config.yaml
n_layer: 18
d_model: 160
n_head: 4
n_kv_head: 4
head_dim: 32
d_mlp: 640
vocab_size: 4096
activation: "swiglu"
norm: "rmsnorm"
norm_place: "peri"
norm_eps: 1e-05
positions: "rope"
rope_base: 1020.0
rope_fraction: 0.5
qk_norm: false
attn_scale: 0.177
bias: "none"
tie_embeddings: false
parallel_block: false
init: "normal"
init_std_qkv: 0.038
init_std_o: 0.00709
init_std_up: 0.038
init_std_down: 0.00317
optimizer: "adamw"
lr: 0.00252
lr_mult_up: 1.26
beta1: 0.95
beta2: 0.98
lr_head: 0.0123
grad_clip: 0.5
warmup_steps: 213
schedule: "wsd"
decay_fraction: 0.887
decay_shape: "linear"
final_lr_fraction: 0.1
batch_tokens: 65536
seq_len: 512
doc_mask: true
train_tokens: 570300000
steps: 8703
dataset: "wikipedia_en"
Each number is 128 + 24 x the weight over its row's rms, rounded and kept within 0 to 255. Layers, rows and columns count from 0. Numbers have three digits each. The size before them is the row's rms in percent of the matrix's.

# layer 8 attention key, 128x160, rms 0.117, rows 118-127, columns 0-159
118:155114143144106120098134142145125096144129129119136154191124097131128137086171059133144134171123148178136068161097139105157152104170142136139162133118111123139124162130111111103142180134132157145162128096148122145092158114120112183127120122152132138117161148132087163130127135120136194150101153121118122126149142111104132064139140124106120090126131107120134122124116126131153105090139087101125123147123111120137119158168114175101117109115097097118121137126131124086100103160148091
116:111139154133109149134099083139127088094081100114120109107152131125142166116070111137152114143123160123149115138117141163145150118099126144146125151152173122125142134087113123130105093136123133089175162108181175154126163117124107162120122112141145115116117152172114141146120159148129106140171155136102129121162142116123112064108106103101099165136130111176122129138101085166125118133123116124149143141178139160107092136088123141081108127127133128129150163135144163124116129196114128
111:122143129100144147153160141126110145121120110142149125080144149100151126128201120110131140071133087160103107153146150154172121134129109106090110117103114133148128136139152143111153116106130074151134097146170154127131162143156121111143173114173113136104111095113163118120153141094126109118154177124119148162161151117135118114132128089162125110134153109160114142130166160126145102133133136146120101116118171138154129111166118135097112107084167138129083163099067113160149109169142117
114:076082125080126118097131098151108111201153124163127113098152173108162098138103138125081087104098126120133141110109134117119088110164131130156138137147117117170117153125147167125170131137145121132117151127111154115117135098185120115112115134120137096129116132080130163159145144132164121149136140127129124086164164080152125100134149108139143126153141122142099139117105127136158107073090137141118140091141136153143099174129106122103113123112124127166109135157091137154178149098130150
109:118120083165147130115085138105115125088127136158099114115098148121139126116121089135123129103136148125106153140160194132121111100127121121121112067144139124137103105142162154128143148111095137132167108088156131136113146142122159132130109148107094129177106108153124172148145131147094106117122139135084118149157134136080127153127176148156177099160157128085113127123144132123084120119120156113100135130077159143163120105121122161130073136117160150119114102168131113138053130102134137
111:170127096131132117131144131123101128152158140155156098137127159159150178119162108118158116102154158117128100145116134144130139178122120112103073111164109132117152095147112145142124141099132182176156095145122131102170137093124155089094085128128140126128114108156144108147097140115199133136175103129094131154079115083114143129153131130085170141112151126144113149097117134157134136087126104125080181102116114137143133143125153134140113111114148136145151133110107166161137117116131092
119:163143145133129136145188152153114127113142122139123146132130126160150079138110098095115111160119131092153116108121106120123132135098171183124133149138097054152135111163163128160094120096107123145162174098110117135137134114117129139135167154145112130126113126129125093121140146132161125107135148119109102098139143112135118137150143099157174117127120122154108134162135153099123051128100123107100101121127168132177135192165146152105164132114122116136124102066143102127131140147093156
104:135162141159097113156128136172149143111139093079119078145110093091157114118125118101154110147091087155126133158156115138128109156092122131124116118097096122123117141124106096127139111155151130120171145105111131108086102173108153117093141102141142143116139114102133093120149180136173097174112146135140181121109153126134164124103122137099094114093129055131133125144118104099146117151120114126108151126140084136096140139145139125091131099074114156097130094155137111093123128104097132
116:109091106169112144160161092091150104104116138143139139095117146138136119125133130117121145133144152118140120121124149153092145138150124158113149104093121134136141168113148145116117148099138101089144097165137104156103118131153167180106087130144126094127129106056140156116159128132143149128108104159063148112154099096140172134135132135115148163142098152113157139136101088108082152136113133120177157134123141116148147134079143110181105136104154131129084176165100111137159146121126125
111:151110136110163136089134103143095117117146120152141147164124104166144140110123060120143124123136106081132156138088142181133098182141104111112109156147088131120105098151121134101143071146162120192147127113129169109117111130121104137119132128130154099160127164132130105137112093133124138110131155161124153128134093126128123127119143169128130110138129089124124093124155127133086149106132116124201133140117123146146120104114156136195150112092106117135094105139170152167099161113130168
# layer 8 attention query, 128x160, rms 0.119, rows 119-127, columns 0-159
113:103115142142132138094134097114109067085123129120140117100121102147137160128109060102142109128145155125178113166104143127109130113121128135143092159159137128106128137093093151102101111144130157120199125145198159121118144110145116151096126119139128147100123138144105152151114137141122106162160112133085114113158143117138091060115126147129127145103116124159168156142114078151114119123095123144149142149177129161138079139098127103081102129142150114160128122150149122115130120126138161
114:089143127090140172127168089141081105141121112137131116096122141097124135119170131124098156131115099167158133115175141151139102106128104115122111123105121115135079141105169134119102144109142118126125160101098120116151128115111123118088154137139121107110126125128152124135174130114113120095120175095115179163135156145101149143103196105124093105114115116141170132151172136105178098105123151119113109118083138178129166106139104112115120119101193146157140139101136139149114090145153133
111:094125150097155102098156119206159120163117114128123080114128114144146083125123142115117155143100115117114143132140128181112144121104117107139139119101161102156097124104133151086176102116155130068114179153135145134054112108169155130141135145117123097124121105101088139148132118127176104120142132111157146133146138101113140151151086116107130138108128104148132154102100127101131123103139114135128159131124100162118100171149136114096112074125133161133133147068132132132149150121131157
110:143124122141106125090070139080135121108148164131107100137082150117138098137118113114117128125160115166114122157140163119118128127118117149130105096152147183128106148155131144120160190163127151105123105155130136114144156126115166166127116139108091154110134154144118164134134153145077116116109108131135117108152148130102146160131168120081164082135175150117131117155123114118121120076174132135116092080100151134089103140180140120102123155156107132123136110178167135145085132142127131
112:159117087144114078132166150116099145148153151137137100111124164129134145143191121137154130121113133140114142130117167140129124145094108114132117100173133166142125125132147157175116159110117157160125097144137120082180103096159179105090138141134135135101119142142146130151143169099150137136153119139167137130128113113108120138150147116107127126084108134131116131143117132160096172097151099086108172103152122166161126128136127161145151123140135147152157123101138126194097094160167074
124:108119168111094126150081139133096148085146114140074125072160151129107083143133087103154123143114112095096135120153101124090163149117153136096158130120135091155086143189144125148140149065149133109120174107141138107126139127127175153111162148136156095141132091137138112106112120114132149090151161149127128099163147120130156116123097090144160109122125122117122115134157108098112103155130120119115121139127131134167139164152153157103123166143151118182164127087126117125162126127135141
112:087101155154114131136121123124143129098136133097183121125162134119138120115142133152191105098096110182101164166126112116117134131110101119116076151109102096142146149098137147146142088144110130101158115083112167119099111138138102153106138111144149128124082160124147143112126141139165121157133153151122151135125085150146127140098151145073128155105121083141117128136141157098133133190127109109104126163122137103141147126153143119103122123077123107103157128156117117115212135129098152
119:100092123147091095128170100126156147146113135147155136118122161111182122140124093082092167125138169140193123113123124180124115119133138157110169145133129120121128172126115140156180150132162100091145138149095116112176133137134122156136114134110138121116147108077102169103138143125132108125104115149070122140139122127115133161152134119108135141133123129083158104130142129086120128103176119124180148123118141083130125142112135152198120156131136144129072147142095120128121158151139118
113:172131141104160111112146124082134120102143171140131095147064140155126111140114102146157115155077126091120144147097179155154081167163142151109127116130070112119132124133132122140160125146184142195130130155158134126148097143117107160118133136133112104139136146147105103152142124154097128111129162176164153105144115128122160133127153130105153107114132102132128097165112076116085165117122098112132130105114143158175109120138137143137144121112128131134112115145164121175091130152103126
# layer 8 attention value, 128x160, rms 0.108, rows 96-127, columns 0-159
101:143123142150108143108116181158144119162131153168133117142138136144169142132136138149115112124120135118095120155145108119182129162110123161113176125173112142138128126150148104122132149109140106147146167087104122058102127102087117182149129130145128180100141144135141175162143130137126143122137141182111136108138139127110122144147128114108166181166113093104067116154076139098089124153125096140101103121150131116135074193098132116128105126115129128105123132120141127136113116144150143
102:104169148105091089131130122108141118168118140126159141097188157102103129123147161116117154107071116166086160116127123131133166106082110129121096114129108166102140154063175095134119161137120103119099146130125127144143095111138109105109123136110148141105152104100130124097146132153145119129132173127149105158108095159097133159134139143155059157121138129133154132155084111111140128125109159149136103132122132137118132123077121133146129171171096087134119111129125131167156156114150149
096:140122135123098125154123126098121058147105126122152111147166163130101176094143078119188131203111132156141118158116091111108111102133108100162120136103144148137131127189127128123119102138164158178126135157148113132155165124120111129160152122123096127124104124122133151121086089089150143118087156143108112083088103074125135113130127122146154139151130144129151095153135120151130130144157081123124137159133087075150150108106133126154120118144118087134133098133121133134115110132129112
093:138132096096136124129143119166125114131143112167094121140105106110112151113135089128086111156131118106159133159123117069115047107136121143118131166135129134141143098149116091148167089103136144083144126151120101125132108127103150116136094122119088127122102107120136134117101118120133137115151096131159119107128157144102120124166084093148125162124130128126110140106044118114116146081172087114138102106182147115167092149132125124128129090071118120149113103121139141141130093123143082
095:140117109126085151150074146109143138138122132139142168088163092129149145090130092121170114146101131166174117127085138137114131138107148109127167110123126098137127113124119141159116105092081158116138123177105106149119173160162118115144117124145143145136102103129122092130097104157112166155182109139122097170099128149132108131122119129133157112135116149106085134115132149140110079112131098105102154109152124137128127119162164178191196122129120089119110147125162151134127135113119119
088:142135132173080159133147153103090132097099135097111105126073135136150138098149124141110117134167102163121133132099123171176164122155133118137148186162150142147136130141117186102118118145132091122141149130139133158162107120119150124108130125149144128145101164121112128106143144146058156115156096084107176171137100116115148120150103107137147114126138117117117108132111126087156171174111183132138148139154128093138148127130088163138123134091128165145112120104146129153105142154104114
085:134115161104123086113159144093155105079122141134127153114099151160097143099104083078135154137170149117094165118076121114078153069106149136083139114137135161125137162089088161146129136105140145135127122132175140137105145163120113140163142119141129128116130122119102177127175089124072153138131093126147144143164130119150109108100178134149132139098106073122143148157147155111142156130120119145123113121136139122126141132149151105094146136156127141147119133121088149145132108153091122
093:118186070104115112150137157139106136147138120114160140106167124107146169116127154099071147101152152139122145111147139145135131125109121129091196134147151153133146120112088116152093151107130099087188137138168104102127158133141112149108117125143108169120141116119148115107152151120173156143149148125134118159151130151153109120140121132127177112177097125166114189098103147105121151141122198146128105119143127151116119092125121116138116136133184160113163145126100111138117124125131137
100:135146128122119117132137184135134134066177153124143186106114156125138183114103153142125138105145145091136100125145166126164146142135072136125114140121147116118113123178126159124146118120118087098104103126114132107191142089135099147097111110104163149114116165135158133125103131108125131129152115102172122111147136122128159102141118124129108124110177106134080112094161155129117137119080169127093139067103103137127146122168159147129136083154115112115136103130122127125175100108141138
097:182108137122145117112132164135115113152150177145106044131186100128104163148120143121159128124126151147129149158106167119165133090133125143122153130118096151127109161103137152138152172104141155099133112136157102129148105170109133175178111129160107178111106145116152112131127097119095135083083146167136152110128124132085092150143141113148122106127132124112146115147122143111107139168141142136127138127133152107148095103154142128152142138143106120128079081108171105151132103112124096
104:179129117136125150139152126137158121132116154124158128137092091149158139113097126123116125135107140151134133121135131128144122099076081119090194069102145194090136136076110144107134124153135129124156119091154150116129098121103127152107141127139153130138154117133137108105152131179136144142125132112110136145118150107099117138103093144069164144128115139115174146129119096154126148143130159130121149096084123163146157112072120100126202100149159164141108144152144134146104148124111124
087:139116132128163116127113127123108177099084176120106157119136054103132130108132091155152133142159118123174087103142115115082128144101115131118101106136122129105114143163134107151130140121144143108113103105104138117138112123073104179095157134138135093132127125145125107136123142108081125115115155092142125166123114096133131124148142116135095094109154106096154178141169106090118135166141124127117113158116121103120160140150182127093122099132079089152115142121167134121166074162133135
092:151119081106147171119125106186113110160122149106096161115124084192109155121121127119105126110108133072139098110125151164181112140114145126108152133144139164125138153082068167153096106108147110115143065106144152126139098107099126144130145142110137124127131114110131132117141106085128150116171124111118164107134140092132137125139204107101153143121136139105117164127144142116126120120100144126113136146130111134119181157117095139131064115142134135119137133113157109104121130104090106
104:109115161133186074108185125133136124145136135137122123134084173161145128118126089102194153151143132152113112152101151101113143140122162141112139138115096153164146140142115103114090154058135134170140160118130139123125149121158146143161155133137097125125128132130122092149138149092141116118206098159119120147122100139118130135123146106154130091124120135126122099137151120134120179111102146141158163141124135165112120147142110168134092107088103119141140101188122111121112123172136142
106:155135111163149095127204154141128126124109107168136099132122115150154136117119108173125121116167148127099136165056128119147153131143132115101109093145141113129132127078099180173107130145142133129129109096183113112095125149128143137119119122167123127111129127121129133165113156133127130143124117143133200067098123148112113149175135184118080104114108148128115106114088144177135125122130105119120139091132157135114159119128117130126148100118080134119162132141173127129142138088116117
100:105167149097118135132124143136121127136173141094122110157117151107109118151125080112118153168153082155131180162106131109144106120109125119160186134130117119117133138128119122093140095154104091107123133131143108146135060142088125098144129131134127170107159128132148172109122125092178136127166119135091138140113131139080104106129105099114145143117134083118155156125170137096144121199144113137119102090150131125121161165153099158102142122095113143125144099186135148122135135128091125
093:142112181149168090173074132086164143107142113121115171134098175112123100121155122130121114111165090158134124156161088120110108108134144142104135152121121133124112146126120121125148170117160114127138148118109113156082095100124149107100139138155151143146095115118097136097147115154089142085155138090109165103111126078150171161118129161145148110166145121103119097126144114137162144131147105141137136143095124132148189137135129115132106080133128129124124162125168129076154090150128134
095:158143140149121114127136100138112150099121114157151178124155167123110121113096130149081161157082133108128134125138131117185132138166117142133144115127120146126145167120106118134125171110157105130126155098149109144092113126170109162130109127147102114108136101136095145141162112146177132067143153096111074141121098109108164126123084145129145148140110115129135143123105128083163137161096136111107125160084122113124172167131091129111115118153082102113159136167093122180109129158095137
108:132152112129127118131083126166148098119124164121120142137098098137121139171137137128163128171118121126129108115098104112144095126148156150137178118139126179116128124100102082124083126152094153161123127156131096125123092135097164131122114139132119155145147105115092141126082161126108152185097105133105182129114151135181106113117086119124165107151163145113133113119132157101159106145116139137081096162078144120131131156161139142097131148133142112108134104174102136105117143131060105
099:134159105137149130134110145120136137131126120124115110150081114172135087142115150152112133159132124163119141107104133130131085166138117127151181085159147089106134097155126109134100154128123154183167113119102144147080114165091136147153131131117091109134150113111089119144154143141155138148174140104147103132149146132153154118172072163112077116154143137149109206123128136140134143116087122137122100124083141104092090095124143132145121130110121142104111149102142125087156132118091155
089:111113125138088137117067140112123122093091109125142083132145123046136085126087089118102083183175141099138110126122111106095133155159111130142083120126092117100128098182125127145183154101118151120129136131126138134128168110117129121109111132146107134141116135176124133134111158123122130143132152121191091120148139119087113137100130143146175105123154126124131106124159108150137115105146126105182130161096104111098119128102129135125121088114135108136158186147152116121116116114132115
098:107146106122117095119149128204123121171098110130136114157127162145162129090134151156171163169146098084158132065133134158100157138128122117158182084106160096103133136161121119126126132086155135120102111126131132156178114106093166128129117133110098104123128125137159183120135114085137128128119079121109124143112130111134121139136166119137159109101138132087116133133178123132164120139124099153133137135090095091095169139109085124118143168123133121125099151123134137132119114136144103
103:115159111152125119127125075168161142131130097116117117191095101106123125116111086154082150123139103115138101144126107077155111070137095123105094130111115110092149109131111090128140141095111146111130103150152103122079142110106135132130132133146114136150122131165120105112094101131146149140094153097123129085132113131086086130097116158107077095098091092113161164131151125159188119101164160153108113146145118081129112131122136105113113109153108128130136130105137136127148133166165140
108:133137111125143167123107156170131081110126135108104110113116102154093140127104168146177158165118101151129128117129093114169184108072099127132147136132152113131137127111115124131136173132133128105150129073137141174109138113087140130133121149098102149143171115150120117121136185127157143106173141114158086161119081137108138123088122162125128130128126142119174130132119112142112151139110156157118089145122088137129149086091104114120090101163144144115131116109167133079101179136124120
095:142070127087165130156137102094072177106143106128127110093131144118124124134160111081107142105115166126112120119116127132117137135125122138126146151116116133124137144145120124086119184061122171132145130104143174101083149129165151097154134122180131104119122134102129107148132118150164124118075158078125061124164137084152073120143127144140132134120115092125112180097154122114133120111096132130132136094127135133122112111118141101126130107094084121146113130132100096122113107103110137
085:118139151104116091118162136174118170097094142126110138093107136107143123132151074117068116113141125122113136123135149155114110080119100163100097144093138158101104160119131135171118141132163108112130135124107114110129126121139118141148156126106107125120136181101099102100097095116095112149147100109115128091157120132122102158143144102163134165140145152132088069131128130090082080138113116138166130096122130114086141125150129125137125188142153134144102116082136128121125194097119146
097:153140106161132074137132134120129117106135127087152171147098108145085089136122158140077105148124142097132091079151135107127103111098137101128104139122148144135134142144109090116089143148133107168174099094143150096165128111124140063121119133131102169133113117142142118109143123119145127144102178122157086085126172135108162135139151122131135103130143095137114132101126118114135152097159128139129134167139120121085118100118134134138184086149105099126152139114132112161078068133103132
089:109129151157146098112110124077119144093151088098149109150110150149098083122116152067142197139148126090114117178126119098116114121108122131129132149110132209108148104138089094111146074146103145140101103131135111095113134124131143132134116122108069156108105155130116116148131078145126137085128123159108125157119135155126152123105133162143135126126134108133147080117153116100142138148108163132137134094112138117156174137080126143118133159150100123108142079139116125135154148128160144
109:146091127106151150107165135058110121151127125130139058121148127109142103138094104135145115142181159148129160110151136121056080119149140134078124112125128163117130132157133150160175135113111143120081112172099123125118102125096114122137132122131119111132113089123124161142157122114145104107132118123152106115122157123154123115141113089136141105145106152157098162135124124123136143128079150116109141118092167136134103097116112130114080113154208104171119120114112134165101100131120116
091:143152130049133115111111109108142127146175173149110172125131143124115129151113151100183110161125127100113117121113119115157133110120144106168169133111152139146135160105151136105170161169090155112122072113143110127136183124096090120142105145137164141129133151170111126142114132123069103113144101091148159123149119107123159112144111134151132115109142165120086117154127139164124145154093152097109123147127118105103104131097094120174070140140137117108137106144111121102152108143130106
096:108115133090118110127133157158121149096105149067126094147193124136115130104176066136186152125098099094088139195151105110096119089132097116142103117110121124127118104164127139122136121154112134145141148146104127132160097162094125086136121126139117128123100109136130140132150109149112123094125108150154158145136128141107120142111149075134124143118108130133152143120103140131091167185127129119117132063160109089111148110093114124118122061096109139123139146136132153126146128120151125
098:114110144110126091138108096171120124142131114167148098139109135073169138149153126130134091137091110134125132107113119150150121110113087121080132179123119128099115155127109127092130148138087142139062084136128088116167123093091159129148141133135135096131151140142154105117102158112141118145130094142091146119102112089137148155097116118114103129113109139099133133139092125126133146062082133130115118133116096104155131131130145099145119058158099111118111163116099125119083180168127125
# layer 8 attention output (transposed), 128x160, rms 0.106, rows 96-127, columns 0-159
098:118102117148164132150188107125177140076110127083133144072169127110110182118125136129143158099158137141132130115120115141081122075125116108194094127142125151102122139119133154105162074147142116110118097134133103157120132168160149109122126106110194117136119102128109137122152131097122113125140102086172102118134152167148111137122145172106129115121128111134174100130141161085147125116129145105148154118155095115117152091119115117150118129096143145178103137136122110125112128102116131
094:130133115105154111161113130128116104117165111137094128096143111121112117181131099119129148093136131115104170137133156113112108176147135150156142099164128136141134102199108129152141110128119149104170150145127153146078139132119125122128143221082088156142139141155164169152093126144101108103099138181130152112142132094132139110128136137096159067100148111136148146139130094152133116150120112150095145143137148130144090152176139121111122148147137126132142124145182108127124111161118115
098:075110149088091153074127100161136138114119167122146107108102098129104106127124169176095158133146119115096112172115115127107161122161157139133106140100149137143115183113123128132146138141136120100130131101121122088131100105140135133117145103156131095133104120167149106131142168122120090138101105170123112147157157179096142153125134089136123136094147101143094172087108132077131111120135150150093133107097129131087136137178160127120132105098147144140124115138140185113144141086105122
098:128104114164115181139102091047122109095131142106153101128168094108136133136127158140104155107126115152102098167150119198144163110151135141104112141117123135130124150110119103130112113128142085149127123130128140112173128134128140178162102159132142135135184160115151131105145120127119178185118153121104144110098142159123113108094118167078100144126101110122118113122147122136132103169144146142135168106140132138101157112136155144133161152133109099117114100135094137089128142104084150
103:129136153119112161096134102133130087106137173102115134171144137126133116118120156129106134131129093161094139136160106133142116085145116146114092192119149109172164156138102123128112114135180163095126119131098114153109126082146119131100105138145084122157108184121134172137136121149131113122096139106127140147139162124156147166098139066141077136080128135159147121101085118158160167109140137149107121160125113149116114136106095145094138123136108100102089134149114136106127134090083114
088:119125152130190151091133130162125101142077113117138138161122160109108137116086103132133153138102136106117174118161116112110107153089161144129136121094122089126132085116114118133112114144119182138164135129154111125112125136157131098182156136120119134151130099123108148166149117106120138124094111157140076105075130131170089117162117168124137166154155165168093165095137123141114085083149113136133122123095158140149143117131102094141104115115086118089125112093104103102111116125149125
093:134137100142098123128101120117165154155142132086145091154117154124111097151132179160143125101138127109156090128138145141142120097104090116152090136135098121102121067124134132163116152171111108115146120156118139123119090073159138131156131100137131115150107141132129134184115136134184115141069135137157120115128113121141134152141119114151133141158167134118085161169119092122097137117099155151104164137117128130081141165121109154165124111119157154099144135130152071066104141127147146
089:147130163154153114099111116130159140096164136159134133139129132138116100132143122152200137134111111122124137136136128099134117162109153152156073130122089081131131075157126132125179126115128145148074111137175130176108074105131102112120123179081126101132148126151151144153127107141080113148137143162149162097108105077135124129150129141139093125150126116135135083144135093124145117091143093124126168124131136101146128124147126138105141132131085174116113090117182145137116164129099133
086:136137131125123077120135140080165104155093125128119095129151130139091091147137113086103133137133117143155176127119117132093082104114154123139125122151134091127119158151124134163161159114104156129174127077106103119130122155156106140119090042172150106131115112112120104144150151143129130151149096108141068117116137139156134159103099124126103118159128136104133112168145141135097127126152122117166104161149130104082107127092137102108134168098141142104103132120142132135101193134112124
105:121109126119118170120162108115136104136102104092153157108072144106158128120111136099167138146102154128125131145141136132100112096122137117143108143130160116141158127144125108120148110187116103087133174137115147141108150089179131115133155122106147105154152141132113149138128154127129150136145106108165095131121150134151118140127095129111111134116089090185092141157099137128150094133096147156097182147155137132142136132130146124057116124119161142110137109147152164110201174134153181
106:080146143113082102156097117131091141154116107088086163131163185135094118097160111151153089135120131110139119089140107162154139081157158118174139177089131064123122119132128113137130139109150114143129140173088106087107132078126127108098109095143120137115104118143129140157168123112125144081136144118154142143134118141124143162112116153166107088162137113145121130125148135103137085121102098132162137165136112122139121144153134143108134133127132125131123084094140119104092107092145156
090:167116095115138107129135139140118078166134130169134121132115137150110117114136176088079106141096154106147129082119138154165083095142135102120171117129136148136167141108115170118164107149127088117144155142128112142121109113147154081123102095113120122150137092094083147121156139166136131131131132128119153105157142170111136112094113139088088152099123115123154133141076121132119130140131121101099157100102127141100093118075132115123138146123181146087144147098127118135065131117161100
094:139121138139101112159128151133133110174150131118133115151129181120165122114126147138146126162157141175128102123121113124113107113122141165119143111129131117061154123112173120113119144184125093144059140111126122146141153141126138117142146076130109128155098122163127137161140161149093132114121097110116083181108131154125118124099130142160058111125117113080121115131116124117157108149128121117130160114070113165128132108110100092161166120118122154144104133145120189123103134133177163
102:164117102117090137135110177143115135142069118134118127120111089147125145119124179173135124123159133131134102125121105097119112071150089122146126119101103114133074129118149151113164127174094139115118100135145159153084166152150105095088148092155170157135136149113119149125160105137144121122096113115162103118134153144101118133110153113097147168127106157140137113137137191121119142102080144101117113127158129119096171130132125083152160138153115134130119149088101168125163109096121121
091:136123153103081156155121104112125108187125113096111113121127121127116149127113133115142096137106109130135087114151123126120132057122133177128085142085112109117142131135125101105170132122132109125130142139086136109158161128108106187152149075132149100149161098138073110140116089105116130102138121087157090108146147142176147167114148109146167160167145137105127118121147173099111118133116127152153130169169130127101129124115124113137123114119170137111115119162114126061111134128090131
076:129106105152130117111127134085098141107127111140133118120092140129123132135113155137116154109116123102148157138166159133105139199133123089117111143131138147140110080124148143137087181126140150133123110129132137127123142096136148127152093255087131140146140125123154125128112123165088114130121116150126125125115089106130113121189118189141147150123127135147132128119126058146125116072124138136152180148100133136157147121161159096136097148135116141137119136098138105137129124145130132
097:129153119117132141110155124158078129137095152091158131112177106118100143113076112116117119154137154078161127109120138138194126145099099113159120115130166105107117140131077144144116116130129133134147147154127123098161121182109140140149138121135157129135131139162104106128127153121135131141127097138118145156135179110110096097107130112197142149122117135119147154127097151134154131122121142103131143125158132171075111113140057115098155153150118155130149108093073143140071144111151149
098:124100109110128130111156145106203121164098117054146116110139120124065138149153148146120111123162163162135136101150162111121143094103131144132114116098141120195134105112132137115128100145146156109161096150117145110149095147095140129131127104099176144143114167164141150171121158119093125118128125164146163147141141124133112145125171159099151125144153164102128115129124144105098094110132160146110102129142129156105088124131100132170150154128135178138112098119158160168132107129138122
096:150150128123141160104158142100126143121136133168125112132108159106123087131122123133139147122144127145151150134146153159154121208132123075101078145109090136130132146102164151126114153152187115128128122106140148115150107101125138101119151215083117135118108098166138119133143117134135139127166115111112103112125108102093134083124163158148108123101098134145169136131104068145153166107135110139118141111122121142153137138151161126135089121164155150132169149096100123151156110103159154
094:157127114124103136106116135150092128158132124179109125105135152116151127106157085144110145099129084115147132122136129137166166231109124092109087116116116162123124148110147145120128099100161155127143103119153105138165107109122104100090143162082130146115135146135120160099107081125106124132135140129101140125129116114136097088116165130134158158100083125120167096127098118144101079125141141113138170083153114136156137142080116116084136102146128120123125117142118113161121115174136105
094:138129100115182096172173094151115166144144147167121171127126100170091129097168179181086138131085114148130159132123121151143122094078102132101192158127126126160123134087144112139104128133173128136110112117089110116154129134114108093126125100146123091123171098117151100123156104121144118132144163123097172112131121156079125111148105099104120155121118111126153113119124148117104157118129139120093087095136105145151132119163116146112139145129154117120132107125120117165122134138090109
094:144128130143151122122113131072098106130146130174098118097088128151137112090106142143082137117122096128107153130139136116153115174112141127137126161133103151075090121084150167082098128147087120138170148110140152110109157122123084108101125120113101128166071122142120106165125120156100113140147158138093162132134114128102148104161097167113116164110153120149166179125134067162105123081105150131152103112100166157143140166131147130130108137133110145158137112126136139137123105153119133
090:138137138140143105115132135102063169144146124146138120143082146156156072130146138113131158133075113072157124130130135110149155193092113123142162117122119135135088150136132131111135102119162092133120165169131142131173109128111151121143133228106144103119135121100127100112128116117114092135158160138100173130114123152125126134131109133085154143114128141095125109147139068145124114131100125121150131139115134141163148103160174171112129157138137142103132156128158100119121109124102152
084:152130133085124111144152109144062138161145128177115155149122137120150074103138123152129168123130129098107158103174135125143124233138121113102140078134111135126129115116148139155127108148116148159117139151168113132118126130141113079132147220068119116113139148119123119153134125128121107100094148161082172168132115126110135133168139148124102115106107117145160132132151102117138107100127132129134178114098127138154130125131157117128110110142116148127116121120137119151159118151128145
083:113140121153101126108091156149185112135125151105133149123130103157097145141136148149120087141135146131141112155102151120151115058133126136128103126126150119141154136121123112123161102166135090147078129159085097166136118134115103162106113075158138163130138172139129132120109108117140111112125136115146123116139141141110146178067126112129130121144155140143068075166113153128079115135139131109118125110160118107142150118082067149119157120107137151148130119135136166159144164150188133
088:114159132172143116157137123109130096131166141131123074131123116157135144121156135156135122105095115160132152134133170109166094103107133120176098111180116118101127088145111150114120117128115127147124161128133138142156142117113108091144141159142105160095099114121129146132114125129119168143126100158109104175127114127115119115146105163109105134136134098138125151154128104163144171111090095104108176144146105133128118166112222107130139078119118081100149127158110101124131095136147069
104:136146095110122097144120127145120133149146084150146102102159118124157132178154112151088139170113118130154110160119116134105120130097145137128121151108154139135151116146116143125172122128128159080143137157139106134179111186108115159117133117127143105120143094142136122111163104096127132169147150090168122104130097137119111106097126104119096128093119094077114127122139143122141097118167097091129075077080131174102171138138126140101107151136147187148155129088167121140160153118142133
099:123131132133135116161153143122131163157148150133160143104138115156126109166162097111130119138151108080176133129136118150125156182122143108153151074145125070134067117165160166111098153131115145099150137103111156137122151126165124153119088129143186130182145125144130112108121123137143101191133163120141136110158169112151126108136132113111129150164151138155104139105166114114143102114103108126126129158144109132133113143172132134152086109112163152127131163073103118122173137103144133
097:107109130114133146181095146173178146105109156101155146124106139131100180126163116149141081139109139131144099178069095151164102098148140142107120149120099095131123132076099116141092129151127137127181106101147151112146115090142137137130121018144134125115142153135142156123094142160136129138122111174123130121149148117102101152095141116132133157125111119122139131157119164113143105159120127106118101137141134115137116123115097109112173141123142137129150095156147145106149156119110134
100:116110113118157135191165172136086107135092107132123100085135128118137064104130117157137146088138151174135152174118129107104100198116088125050133126118143103129145165145156148175129128103109148117120179116111132124100096138151171131094140100091109104165127135125153136106145154117144131121123113159113084128133137123121121132123169132119129121154121132147148124155154094119124125117118154119137112120108155133112128164152109140101118098124136163091112127142117155135132150103166168
089:084084098113126132139100095127095114100159126140151115108128116153163122131113144088119120131119126150149120103155144111141175185116147151133173138144134107097114120122128116130115160130120158133107135127137125152113153125186134099141138195084120145109136149117124163107134119152154120152131133156131135099142111149116149131188099175157135167122144106142136142120153059156106099131107130101130179138122147120123129142167161118136061170123124106141079140114120098092151144153111105
099:143160096121124169118130148125130175090094133151095120133144143164088111142111109125132169109074121111136130141133158097163118123145129138135152098129129108110133170131201105122111134143127123136141152148146146144143134123133153129105132142129110171100131120112102133133121138092115125114133141149089086144147115133131104157111114132130157116136168148147142126125169031168152160143128133134169117100141144143117133103130183103093104173129116130175115093135144115144137111097111197
# layer 8 MLP gate, 640x160, rms 0.161, rows 0-1, columns 0-159
097:133175106139115153137173119132118096104157110107110135096120104138137119151155125092157145121097147112085146109112156151151156138141115105105125147158109124118114150160117081100084080132106117101147115134113108143138087132094147123131115106137118139112129139170105110167151114131125141081132080136153126146168132061110105145135146133114181148120130110087113141176190136144129091085108121108161149085158136117141083147110132120114083132103132090140134151122138109115092143136132101
107:137143130127126123161161158125159107138164116142119099113103124119138132157162136139130110141095143103135121133117109120118141122132123137112150143093098093145118127137136103128113132086120138101112103164143140111163128127128181170132115111192137153123124096187140167162135148119074167094097135128088087114090115115119129138141172109119169144153126155143146132105135130170119141071118135141165154133131153133105107131107090156117132172174152138180096103148163108102163094133079125
# layer 8 MLP up, 640x160, rms 0.163, rows 0-1, columns 0-159
101:125121126127138136146126125119125152155095115141132108114155132119122125129103117163143131135128107132181125123120166087126067111081126147133158091107103113168134132115149137115166122138119095137140205116140144125105126122139118169130188134139156123128163135115086126122107094142110114110131142146154101122122160095082136138150147081117105173153189086130113108098096150145139107146131087076128122155150183123163139171086138166153114109090123129110136126118127119148169123122113129
105:146112142156134104137130123159109106172128112145125183144151080122115153142148137149148120120100118086118108097156127129138129110115182159087120122128132170147132160182103106140110127097122116176144098090102139148147129141160114145120125125133098138148133117180143127120136144118115102137148137120086142139139123127116170156122100101108117112074113118139138130127172117126096157119179204101107173131106140101133160175099116137143113135103113100136087170115117141125095154159132169
# layer 8 MLP down (transposed), 640x160, rms 0.125, rows 0, columns 0-159
098:129134103134115156131174128156105129115139152141109131136172116151127115131101110120116168094126136108075169147120107119110131127150105151121140117099114120119135156123181077127083071152097132131181129138115124145121136115125132145160120102125124163134116158140160115149164132124081182132113093130174119098162124111107133178117145153118123155100136134099138136125142117146156083092129157103149125102144129158139075137142148130131062075151182104119117094136134124112108152126165110